Each number is 500 + 25 x the weight over its row's rms, rounded and kept within 0 to 999. Layers, rows and columns count from 0. Numbers have three digits each. The size before them is the row's rms in percent of the matrix's.

# layer 2 MLP down (transposed), 512x128, rms 0.0355, rows 43-68, columns 0-127
119:490513492496493498535504541513494495525522473485524480513518468517494505451482507515511537523485518526501509499463498416523513527548539505532540471548489499515483506493487454511496536521483465524537506528485534539524498530497523469476486492507465528489504505482565487522503515479521490495512492532529486449480547494520454484522507529487494509505488501532528547509524471475460498536513
077:506486521505506493476500529502509476477472483465494508488521475558538482504495498519498507475480525488430517493503515505516476482505513490495506488527523471496495476479506490516517457469483509511477490499523527479459472456515497520488530544549468446509438483478476517540503507479450518449477547519503505473476467516529521482487473545505503484476520452536541490520491519537523479537503
119:509537456483522462529497503513483470501489510538492496550494498486502504493557526467543479548454524491491520470507536527510491511534476517495495537472521486512548531509499511500544504512517504492496459504507496531500527472517516515502436509556492477499520481487520533519458539522494505508513495543526464482523451499481481515532498481494523495509475481471527492502507560522446506502529
110:526531487475479459451504511483531503485508524486517440475457527486521541487502515488479505487439526516496494469521464507498516534515477478546500466484496516535467492475525513523497455522452490520470450520492491420501509511490494489517545484513482546459490484493520478509490481467456477489493497492530503532475471493504528470455461488488500509490491499508481505529535503465503497506491
117:466521430443496465519502496478477477524477438519484491494478517534475504491517545501534473491505530533543531507507492485525502506526486469504511512467503502502554474488528482456482535506521489474470524507471500511512475461497479508507514521522468450541456465524469502517518472511462487514531535494517532501499512539476485471523486453516487496455527525492506465468493501487509504494491
109:475486469486525464469499465525466520484514479491510542475493447551480499470512491501490486532470524548482500463518518501512500521499481560486503519495528490478517508484477512517509506525523436494573495484511536490451438527486477499473514517494483490508497506583499521520491496484553490518500517534490480505520524521485481486505489485513518487488502474513524477467497473512526518458518
093:482528502475492490516482433520514510541469494507496507529545496509486524470547498526488509484453464492521465471527503484490483485518473499492528468483489529471476524475557465514488517498495514498466506516516516501442466458507514489509531523479483491473472476470515481539520466511510474545497516504463489513482481532492504515529542483465509532536519502486533453492434509455495487514494
086:499508486441509511497498488518465465525501487502545472496528541530445502459491526516524508484477530553496488514499475518512475518485481520499535494470523496490499485469482508517478504525496482493552516513462494497512488478481462465483535484457477488512506472540533489526517463487515493531490513490493487487476544518478495430449483487479527513443524522528550552526516503503499497482518
075:490472467470542507478541487519459522527485498502496482507497502554533491521504520538518515479467450532496495521499514436524536516487509503511503498496456515483487515484534497487501533571495520461500486460528483488477503508515519514492541501511478511513487500479522525495470442474512515553480500532525482565501480453510482529531521480512472478481502440513518482496494468503527496513501
094:492538511475497543536495526502497530469522470471478468507535489475491482496518526513488517476475508478517526486482472537509466437468522503445485532507556470497508515487470485496504494543490493523507468491522478464479494490526514512481527497495524460454537495504500474471477522575495512507523521503463475504490495513479537474500482490497494463512471513495544536505448509497530501557521
101:492526440513476467475504505515491493530478491483481520476483492483499523510448510516491529503454508525553524505485505529508488532507492502508476507502539492537518499462512546495519509539520482474473467541551510443524486499494499507544494516511487474525504510483477511521525485504470540531496522529505522595511501509531523497463495488522501479489505514533444489516525473469486535469497
148:515517446473479477494510552495480527529478491520490506547487487493533447498516466495499519488500504469456512549512465495491487521532479475472461490486513506524487492497474494424490491445468513515484492431542461480511482510504513528504482471505497466470516512495458516466472536498505478456513480487486507522488524465478504491514523536549518491531475513504484456504516518505509501475516
098:530516481446523461523482516462458466530505524505509468508530482467487467456500530503518526491500531494477479500485511503432496474523530504475496481465493505506443500489533508468509542523464502490502505466490469496512481500492482516527483487486463472552473444504526461514531491517466495543485496499493540513503537490478494502500510474498512556462521505523501505460538464484465523492487
118:490516480464488482480499532455479535532494520524500522492519526459482502485507548493502500497494573557499480537492457498499506485497466484539488485491525488503504490471515522459488548544518530471471465467534548526518511498520544532500495554506477536550493487482465484514540487501503476506509526510480521494489489518469502481465488496513519454486489514493485481484507510488545497450477
082:484534478460487482515513489482521472500497465509512505514474507476457520482545577499516474512500490518492549488499473493498473421483506514511498466479462486452469521516504532476512519580518462505479524523491537469472486496499491532516482526528500468510517513498455517495473509496512492493486523484501501523507448548486516459515500483500497487547506485477550496526495496502482499483467
125:492527483457501440481522505502494461521517542494480526492509557491522499484493519502487505508475476488474475460506503512497462504521528458488504484508485528463481489433498496441527499473520461504547485473512497490535488451510539522476450530464467491510516478482505521480520476524494533507505515509507470521516476501466516449514485505483469486545483551463522499508476504526500511459502
125:527501479494524450492478492494463552474528486501487523487533526500529524516530498490529485463476501441528543468494485494482517470498523482495460511525474493525474496461497489462492540527498508487519497525511493494500508478541511486513505587496482492514534487513460445463528533549481469500469523511495508498500489533488498534485551480499505470533521491546535512530499484490479516499479
088:456498531493500461521485452490500512510456453480477483510460463474513475469495462458501533477478481519494480470472485485460516485449489495533514509474461499525543478459554453512475557500497489494469504514489511521520496508445539514532488493510504525525517488476531501480496505519502505494546493463498539514489491481492451497487527533520483507489492496519549463518526498503498499494540
095:505537426508438517479485512495489435511495486495471488485513467490528483467522508468493490502522504507544520495481507495511506476499509510512469460447508492451458496465506517519515510511542504478464530483517525488506462463516536464519457538545516451470522492528436502511486513465507496498529530493492475486511474503503509510501482502475507502499502506484489494470489519501497520475567
080:512481430513497490518548474489519536515474495486484523470457516549486534511504537514482481528511521455491504498553482503511508488463450428494518514537499506472463516529513517542518493513496506498522446481495505523519461484529494499548525469504506520516529513483530505514520470466508508506531498469508515510512557471540541497511495492468494487460498460494495507489494478482495507540516
074:491545464445530461453512530491526496475541513465528525488498504514533526489491508529505498530552500538481485473428514524467504484496530479499526503516466494464528531496539490476486521532511488512518459521475522512454523484476490491488526499474495460509496492513483502496473505516495513495493508526508520512499522483472481499562516475513494494500562531495507565498501530494474455524517
112:487508457489517510501477533424511464472468520558478482484480490464484463482455512503496456472487469481511528491514508498483504501494558496514468450480507510530475515478495508509493530499545500486506524498551522461495501518521511519476515471520528439491525462554503479477517519504508478499500497485481501496508513489516520497488477511520531510520552472504483547524495481528552526512467
128:481489524488464500546498536473504507497460490448510471480493512477457478506518542479516489476478526560531521513477509518495523487499480457488497495497476483486515500528518475511482509527549509488476488459474503513515530474547513490473476523498490562510532499480477519448494491525465493484519508462503534500522468514464517525511475481533469533494534545497429517502518526477528517475510
096:468456570528518566459513520491519512516503492536497571494496528497497461498523475474509522484492514549492508470518525477508520488481464505522504532531503497512519523510486513532478485468504507472518466466492523515501513472483495494510482453457495492495506489523533479497524498518466484531502478482509516510496499495456475507542503480509526527492533518537532461501490534473557557506531
035:455470498511501482491578521485534524500472514479479474529496517468490488524481504474520455486509523522498496487531493535474541544458498536487459478486480499537500503504509488501508547509477487501464498488506526532511516479483499528481486419504466536527491501502500493559519478489482497509476497498517470510449493491517430514495534527471493517509544482462513491496501502491468477467490
153:544518495471513476503527496486446500512498511501479505527491494486478456518534543486527507539509502456490504507503486518482491496496529438492509545472519486519541519415458487487541523499461527520459505498475507518532467521509535507516456502500524473516475501505520487503488506530513509476494473518458469484500478503497452505495465510493488485524492562491499489494503556526520519453473
# layer 2 MLP up, 512x128, rms 0.108, rows 44-68, columns 0-127
085:497467522508501511458509507529495480493509456517494541492475498491535487494518502479551494498470490517456471480509482491473494503495500478507545469534471508458508515516480481532491465522450526479518482502480493486507455463501481508465496482530488510510474525496540557483538511543430520481465540487469489506505485515462524507492491541536513492469534475515522477478541536451498474515490
101:465495511518491503485486482524491485514526499534518489490501470493574502516516481493507485527454501532512514492521502498515476468487440505469467511492514539586577491534504496489512503494501510525524479517514497492527519504485518522517523509500463521485485543489527463495507510487496459528516497545482535441452479497528515518488545509511490498479489510485526515534503550472450496508508
116:489464507525488534490518492485444490563491510512526517503517504513484499531496517512521466512525480518536504472522496504514484476507461536505514488528513492489558516509505539523543520486488502492518506538497520526534523519455523532493500474532539488514472504502473505545514495485489518486486473466511520499454495485540545475500518501533436539493464549526531510476464449541515526513504
122:513521534529514497510540468489520558493530467457507494487453486484550500484496513470506505497497478473503525450454542489499501504485493507499494485485486553515475487455469497533500494541542503489534499517488495538511496544491479465497441497462469505513498496498508497479496504501520518515499489494492533535516509506493508503525517457519513527525465461452439505541518529464550498484468
097:490559523471464520493504466496506476476508528543496460478542516450518494503523499488507479468486467510483496500524523529492481498500476494508516545497453512494511479491530453464488518448526511522476557514462536466517550511545508467511500499494504523486503496450517500486521503541471524468505500478526552463480463504522509509495494501493485497467467536493486503462504485480490500442476
096:526507516463461476470562520506550478494507506510511521471511489494510494489495527539479520518521485481535508439485498510455519487493490534457510472510521526503466466501465497497454454479483520510499488485487481517525518526455531490506479530490460490487508540544504499512526468462493476534488509536458485464457507539502481505527502486474487490499512455498517442519516501441503496487496
092:483557502451485513492503505512525511459475524492516478487525485488531510543538495482501469532541500516493500492467509564501505496515467513519553526538527503491542459481492491500508508471520499484517551517471530468490505500475479469513526518493487507471500500453515497501471461495501523437507466504505487493482500518518517539525497433512470489498445506504513482479528514476487520439523
073:520484534533453485489452508494493506480502463518456485491498519503495498495475492473437458549488515526525507504523444531523473518481477463523516518468493529488516490489505475507514471477507462498520494487437478448555521452535546504461477482486536494456507469507527480499494513508492499485502502512475501484480516528480541495494484468487512489518539468526503520496493459525485532471500
095:512514487462473555543482507477523542458531492481538473478484486477487461488477533500494515528471509478481553497490457521526490485485531481472518523531532494465484486494502491457517482520490499542478486519479520513515495498506477468482591484483534504457519475497511497501474481552530494497529497490511490490501529510494520485466482505511523476503468490510488502510501527477512510570554
098:474523482529529490480523471535495538510494479468510516501505490525489526491535553485510558520475488505460482491459470458465494557512487487552521494542505516518484500456479511495468526507511484529515506482523482532512495472489480508523496476514495498523469467459508493508455491491483481501469533528511485563516542524491465510484523464440540519498496471510492525543495502511515513533522
148:519515537472483529502498462496477558485463502509552508483491505504477483491496479549491472511484449492469511501494471490474475512498490498503470460486519490526519478487562523472435496489565495488518509505511512525505546473502489534528489498537492534493493513520472499471489510488493535505461528477513501512482491483514503503539553556485459538501483513492503532470487512485550535533482
102:479521488442513513477533536495530523500514521504562487482467464521522480503510470462528523498554507515440523505467529505508514492470505483495505486508536496505529489499457491515468464461477478516486513506443492479568527511480495488451467502497498492503503504506541491439517499490492504517499485498492561486486487522534518512505527469522494519536488450500462516505539493494526513495513
109:520484514501483518500513536520506516509483455508525475517468513493468488477535505484503523513507555511515525525508511564501497502491526554441523533538453471521492492496487465479464507486543529502483459502480455484488529522530502460540492512497485540492490481492519486448496508492511471524496496467501537530519465505460527493502473524481509490477568501517464467495517498491535462510483
076:492498512467470524485508499467492496525495481531510503484467432492572517549560495519452479450496470471490494428493494454538460560465505512492488536477493511488493501484544518503501536507500536474489512507515478484508502479501505461511465530483476485513486499508506536538506534500514501513496498517482541475482493486468509509522519514513514533511480474492469465486478533478483499480495
108:517496466558452522486470507521498492569480500487504502453519541513486483501508495539509536533523493526470505500512507511503530487529497479491480529504498531494547444471495489459496533480505516537483484446541451511517527495503508467470480496459533481488487489511535500520504478492528521541524469508489514512458546460505498484474498504505534473560489478480542496516501490510491513495473
113:514434475531496501484487474484488548498486486521487504485534502508530529519515491493526464450454478515518519430501490473451504506486525520487506535529520471494467510495501513462498544512513534519480545465492477508515531494534490496489549498484487497487491540510513473485542525488480474509532504502515533521534509509509517538477518514477520498532504519528530522505531470450496525503568
093:523516507525487422480495469507512506531504504441508501500497505468484486515520503473510529483501519505477512497462470463440535502480468513507508483515462539522514492481518478501498506507507497509503555561503534529505471508469464546491529507462538543524494490481521489515496551495515526541530464491500514484473513464481484483488509504512506506489505470478518439536519488504452543524500
083:492472591557541527501489468512566549507469507480483475492487483490502492485496480477491528499514491473513515501470510496471525455460493526499500480478509520501488497487492475518510492504476505518478492486473531521469508493509531486478503543500489478512548438514475466497483507454532492489516507510504505499533483504529489518498459490504478503552528534477548509476467507489492527537555
082:466517461492466493486515471517486542520500504503475461501461497526508509489499536496493471477503453532489522538539488507510461485451525471531475505523481505485523482533510483492481482471512519523537511527510497515504488523506516449522471452481555528501574482484468545460484513475487537516500522505480555515510496484534499489526474492451488522489502487514461511504495489507503509548459
082:502500510532471505497502513558524548538485451505509513516516490462483500488505494502495543500480540482503490512493517488508535525461520496489499510511508484479512461481497514464484536522591550505525467504544482484460464451491475508503503472534499518507476478464475474536505501542525498464501503513496461494513514504524505519522520470547499526500470511532511508470474520482474491474443
123:518486515507470487493492494527447515499484456475507556473496502494512540483547495513482479472517485512480527489522502446486509499507487523494519491512455468489517476474478449464503495466467537482476502476491518487518513471471508447540465505510533522465464516483444474525489495473469508488472499457459511483471531506503474509500521505464488460462486495504519484499475548476481447518525
134:465504505523494541506529549527525540492527454492483504533479503498500507499498515483529529494478506519558529541474530539502521508532523535547464534518488532516491506506467497484483511531551504522507461516530487492505500500487514480483474493461474504496523472519510460450484550497459494540461501456518534520487500500471466494480521509486523521486531510504434521517504483530518502471475
099:551535467481449500519484494489474496498506501517511494480468515508525543484482509484520482530494503499481508516467518505474440518511511504479478464519510500500508575517529526494530513496532518536465515542495493496471470521491502492457526489474476538510497465479498531483505501495531458479523567535490454445503517495516531524476535537523511516452521530520501474504518512503479544492511
038:556494525513537461486440467463456491487482529501543458489506474520523483489524524479534473538475509515498481514463475487548486496495514502493491475507470459480514512452500509468485506479539474500484523499485486487498495498476554498519541502502478509529510467507496482492498484509508480444493468511490550475533476505502509517480506518523529494512551478469462431485480522487512528473499
148:508539524512495510483512467489525500504487519475497485516479488485505531490557534469504505489493495473465527533470522485475462541513504478464554545497498527497509532475460487501519476485514550520441516508487508507476489512477523482515501485448499498508475569548531524498454480531513472491480521490489470466525513501501511516505529505506489504505507517541451485473552528554528480502509